Weights of a small GPT-style language model, trained from scratch on English Wikipedia.
Size: 9 layers, vocabulary 2048.
Training: 95M tokens, 5820 steps.
Each number is 128 + 32 x the weight over its row's rms, rounded and kept within 0 to 255. Layers, rows and columns count from 0. Numbers have three digits each. The size before them is the row's rms in percent of the matrix's.

# layer 4 attention value, 96x96, rms 0.208, rows 0-95, columns 48-95
102:115135148070122098082183148107139141120135137122165122098084126122185156149107137187075184129107112115136110105229147159200176180095181107136093
110:174147150092134133129131116162110131160166169140147150107115089109141193162195156102135094060119179145123101112102091132108161123211155069130175
106:145164152139157133100142144102122189040074164055168161125116158167127181148167092117138107170134090091142142157150141148079087125074159075141131
102:130182059125135140129099138115176131127104121179145175085116135190148102111147113143096097143129152111116092064127203079108094167130146107130156
106:121094117065068140116176096106097102123179125168092103096132107068115194142103084176119137109075142109088127192129120131165147176125124149072139
110:086126135163106146097075103080135129093136162096064091093154085130159084084146076141112183116146147152114110097178103123121156174103145123180195
108:059152139073126132093122149145113142113157172071132118118160171117136150125229061133111051148166120098113136089138112110095155109094119160115144
114:111146129130052098120116080147135157095132133177086114135088130211097123122148154200089131188087105120154182174095135143144100159118122093096147
116:133115085114117116111142098133103155130181166114141141143081132111100085120112123115084173086104106206140157126143128152109100172062174058169177
095:109117078134163125130119132134105189178135118119042088124151117139113154127151170124123093179100170099137090135081098133209038106141098150138072
118:231134145088140127059133125120151158108168115153166127102109138120141166061095153132139135150123118092172134110091106158140139135116122097144071
101:143121142082105074156153138087167109118133148075196193150105118136129150097114135095092068107119097108131125162161135100100209100167160121149133
115:156137122076157155159033118151085100066174117158132124060129163111098156197145099072164122131044102147125113137147084124122144105162172126125166
107:133098094176162125119057151158138159142124104143095087140139085134176192174136182163139145109136189114137113092140163115119111151085098107080106
111:077138132055213101164140113109087101107147139171108111182135108079183119098112138105178103095099097178127080132150146121098120118184143135076196
115:121129150131074109144117129099149184179084190088130176082146070141100126112146108076120130132163165184098190096139126134099156166154094151128198
100:173070145128178160105151156026118071083108120173180127145122155152139171142155155146139118149142104128146115156095105132140110129134119107140135
117:156088121081094068165125151183142146139117162094161070156166143113125092149105142154102090118049118177132130126110089150159140099180095109136089
106:140164189084132093149103162082166085131081064150150117111153099125105090157102154176085108143130164146110164065144101052127133189161150093099160
100:134142119077119164146147138096143144185087130152180168140089124128112136157128087184153169054084124147138120105111078105150170116161132129125125
104:072116167099169088054083119133084143122174106188140111144177135095103115133102091101139138144058133085199127179116160182185148154159115133112136
091:128108121152064160107162128110132069097112178154096121145151173096119118138119139165139118114140199123201153094041132149139143152187155092146067
096:085124165089071103114174171103159113118107102159070183120154088103141145112153136156124120134229188132091064108131166115123138110146134126114170
111:190106093174132159150073130132136120136107145121122164105147091112120159122111125030163120185110121112096139118153132083091107081172118110223116
112:115085107110171155111144120103166201130118121119089151173095144114183153089173183135099179186134166122119139135119130153104070087137151079118139
106:175139082145125183150114108125099102165150147120047153132123076088151104184118131132121180111077109128104125129127122124133111081117142134187104
108:177076128156105080127099107065139134104159169161107123113110144151196072116144141149089154149055083149137161097118128186153080057129147170146156
102:118082109115147135070154182124081117126176083060126133109125099131123104139149101037142174151105140173142133108157090139137165065164070137125145
105:085153106104121174130103141078167129117141110102140166125155162146167121081187087089084114092169108105148101145145111137109141138154140142062158
102:136078098062148124086147148116144131182104172173116120117108112057126109175159142113132156079102149077097146121123150149129112108113233127141161
101:101118099163125122118125109123105177136155114109227124126140089125046130131121151133129147174198172102158093140110096173127133130125069092143140
106:071086167058132140170113159137157109097102147093167108153133065061120119138137124152104095111140078116129155146142097146133169058151139133063138
095:153129149192162068093088198137099146146134126100109145122131102197096146130109120153129120085109108169224132162166105118155107084144106160117135
093:147086128114137122064160123124161133171106129141114180124149140121110147150128107081132180133144117128106136141138116179148120152068093109152146
090:134089122191104147159187166129174064120129140190159158139055102121182174127160091086080168086162132175171115125154127086135133083109063124098099
098:178081094133114117148180143136083128096080174120102092154110212148089115101130115133101128073123112210085134151121148123110166116113111110108153
084:165112102124127079120124108112079108116118138070094195110142102149129193125116150061148135178154140119092151098118093098128151083105159152109168
091:098174177062170100168083116110147176128135136133155162186159119151107187097123104122137097143189106148124149209168134131198074110124129105133120
098:148090083141152150092103142162090044119169133137121120116123114174108114194173062097138128105082134187110103131043162134115160075177093143195155
102:085149144152147138210137112134119173097144107102137114115110117138154114097129128139111118152124093157140089155144055131157073154147158167131173
093:144105147113033160157113106080135146061122113107138183125069159136105126100148116107054091129106079217182076147151118178135112075084139145134126
097:130060134133179220119137123069182137123085073088172149113117107094169136094158137126082136094139139133137114152125132127116105131135147095147127
095:109115109070113179135107091114141153103154128092182151138108075148196115149143133063156141112164111129129123064105139065114128095077112158093094
091:098119180089100148088145103172102116013093151136166194072126151163132190133134135180137095061147142115096096189103177079114177117152161148089142
105:109112143092117169167051095118159115096113140120221119164088133112097177186111118137085160132161180063108170155117144078116149142085142117143119
113:137162088159068123084199118098095134103153130155171180135167152118085122165167089163219127102118133184114172047149130134125122154104133130088138
095:162118147160169104089113140101140100158135139101070181129138144155179070108077174119157105165133097165146103115157130124116112097145122152150133
099:204140119165098197116164131131170108100117127105115118165093169108136129138127126198138140123184119125161107144123089103166118157130143143149108
100:118174067146118088133162146176132188107149069109120119087136139148115080145148112105157137191061119152117117116153163119082108184075100110148067
099:131128088144126100135039122150096081186076124169047145128135110150136158125186097120131116140181154100150106123139082129095112130164096172121101
091:114184203135105118092047147139079151088145143086102149145110129116177128152172159106118141153139143174157101055192116120096165142111123114122149
099:147104108126042166127120153110136152169117160151088130146129119115134152115176206099171065124128135129153121137100142165125143072163141143166092
106:095130138153112087098107105134118123192119096136090134130124159172119097119201133132088137111088125118098112137154047130107106184115104169142198
093:122163161133125166154127105162137143094189145112128152134131078107102149156152160147130167119148120177138142098097134141048096092164081141176133
108:104131130147113109141147151104070116097114112148061123093117079180107083139180118139196150135198131086137125121128222121126172121088122103150153
100:107137108117120140116176150137144179103154158113085095120098151147134105069101099132111103131096182138122170088109063091130137108155176105178110
093:094140122101114141132139156107198135173157118181091095095139159160145116084200128122087070157133140058129052117105119190121090098154079172098082
094:197105173148158115086113116074089135074099117128117136147092109111189211116128083144118145137105091083167116090153126132166166121178155158103105
103:093123152172151056164100142056119177117105072143159160118087106182101162098110097141169174083088077163165150117102114118091149127174121137102165
100:085152142085109119116151146051186100113155109154126135139136132141135121083160117145112097131109133138129101069136126133114102095119149087124107
100:119114184086145093192068110126142124117058138188162112154164085077131106157132133096093086099146113150114172115143164054148135064130190105122094
112:093131128071111145128108115135154132148156111163106141061041138157106138184107124151119147150120067126073111057121111091136146123137117110111157
082:126058146148161099164087118093145168173072078126126085106137085084150172159124145102150112120115173090154196118125098156181119115123205110140083
095:092097094082164197130122133138175157092042118203170074111100081089092112154134108127081138089096181141091142127152117139125106139085206134155147
097:130136116138070113116154156112134110150139110096042132139121075100119138129130095150148167108084118157163129089135135145120108175087139167129115
085:147111145152092115088237081167135101183105201147108106169144088107126092097159165182116130118157171176062151134153103121117118149064176168130100
102:092064101133088141072150150131142118131120104143154055186081146133102168157190116129119113074150207140106136125101088141133131088078085092182171
099:106145207111085128123099106167073137105106079156134149099118127188066123144078123127145102158108147137125170148117132097109157104111136109180139
101:090160103146144086153159141179116146168161121078143140149082126119074044182075121153146141154112141198165146175123127076089117113096135122175091
104:073095168113164115097121103156170101120069079074094099131143138089096136157190074135144153145111125124134152104187130070143126175153123078146152
089:140160133143087119133108121084137087101151101097130195119104113152085150161105163158151114180154165144094193084156107076055101195127155037136159
113:067135152085139097075121121094098117058149143135107062164159127175167098115113143115120145133133098059132162144108082146112112099140135099140048
116:128191114156118157127077116137125159138132109113121116188154113179199122120112137158122161030120134178147163096100119121141095105155141153142058
099:130047137166080090090064127143079094145122116179142151141126173136102172166065169106152100147122103132150095164106120162141137115081063144153144
085:072127128196170085157147161186162143113121149102151063148178137110128120161091189148078116131111143134076128121151175087070092091142161090132102
083:047145127096075142143164160120155100092141152123145108142125120132080136098225119077092103219148135143093137170079114158089178167137132137094173
089:073127141100134156161175128111190127171116104130074143122133116087090121140192126122104062143139141120040127110126098182109119136098101179079173
110:160107133135127160117094132147070139120125163185128136180137215134085153126130106097110078118118111096095034134070124155151135152135079108138163
084:108085153176080160094062143121089200161080119118089099119139148108162143058150084139141141058137120109168121155070127161116116141110113190137133
110:098159143115195089118150144148067141140138133209136089168134127149210149091122154119114116118101090089111138171100090178171137141134172095093114
101:116107113083093093143089124079093102086101155103107133072157143144159120147064133155085130102106140119119130127155183126076166163125150113142187
076:072141118064158118136117142107153178106126085102148097125145082191116165149178115111095166118127166088101120164143098148157112150047147118077132
071:065165136090055180081107144164132109124117108169141172128170079105133132161135129094075112153085176098181153113156130123133153134099118067098191
095:121106171138181056149190160174120138136103106098149189088146136136078130103090156092112151131127094117096152198156119136091144104067163125045141
086:160095151174178128136157114132106130119098145109134097118140129064100131111184086078135116120114110113058107108112111142129124154163099074101194
095:166111149132138167171116131096121120136168122125129184109103157147155149148026197152081164113091104147188132152113114141204095121121116173124050
084:097140119104087141101069086146140102064134126119119152177127117103134135153133157101180160101172129112164062137166140099142125129101126078215060
111:144100120126210114186189146174193125133084136136144111057133173145169095091124091114098084105118099145079092112120119113110182123143161130100106
105:096134165171113156054092136110074151163136095167132161150125220180152119095148206100114081135109069073107133061122142169131093058062129103116137
085:154129152118134136161144132153117122159080128124131178139148214117129106105152087105093118219122095139119049101162073193189160143064129162102151
099:162152135155106172158079097140080145116143128126130115182144156152126162094107095102115096090103139157168081150148144153156147125217073153157149
073:122049183084091130156131081115129144104133135119098083133098141080158184157154118117165090151149149157196124134145156118160129112091161114143212
110:100146107129129131130142097116115111124089106148061095144127102105150071132126170156098223100177211099115187108135145104124144138072140153114167
090:131101105056073126128087061087130152109141153110141149094137120125127124112100086151091178079147096168132163164141139159147169143127149153096190
089:159137107103161132119128116178092108136163154160136131068098172141095164156142066125164058155123134112067101069139081131155127132106095114181167
097:124130134124099186090111115175136098120149055177122129125115136117077145127152179059167123138148140070134149125109061185155107145097115054162137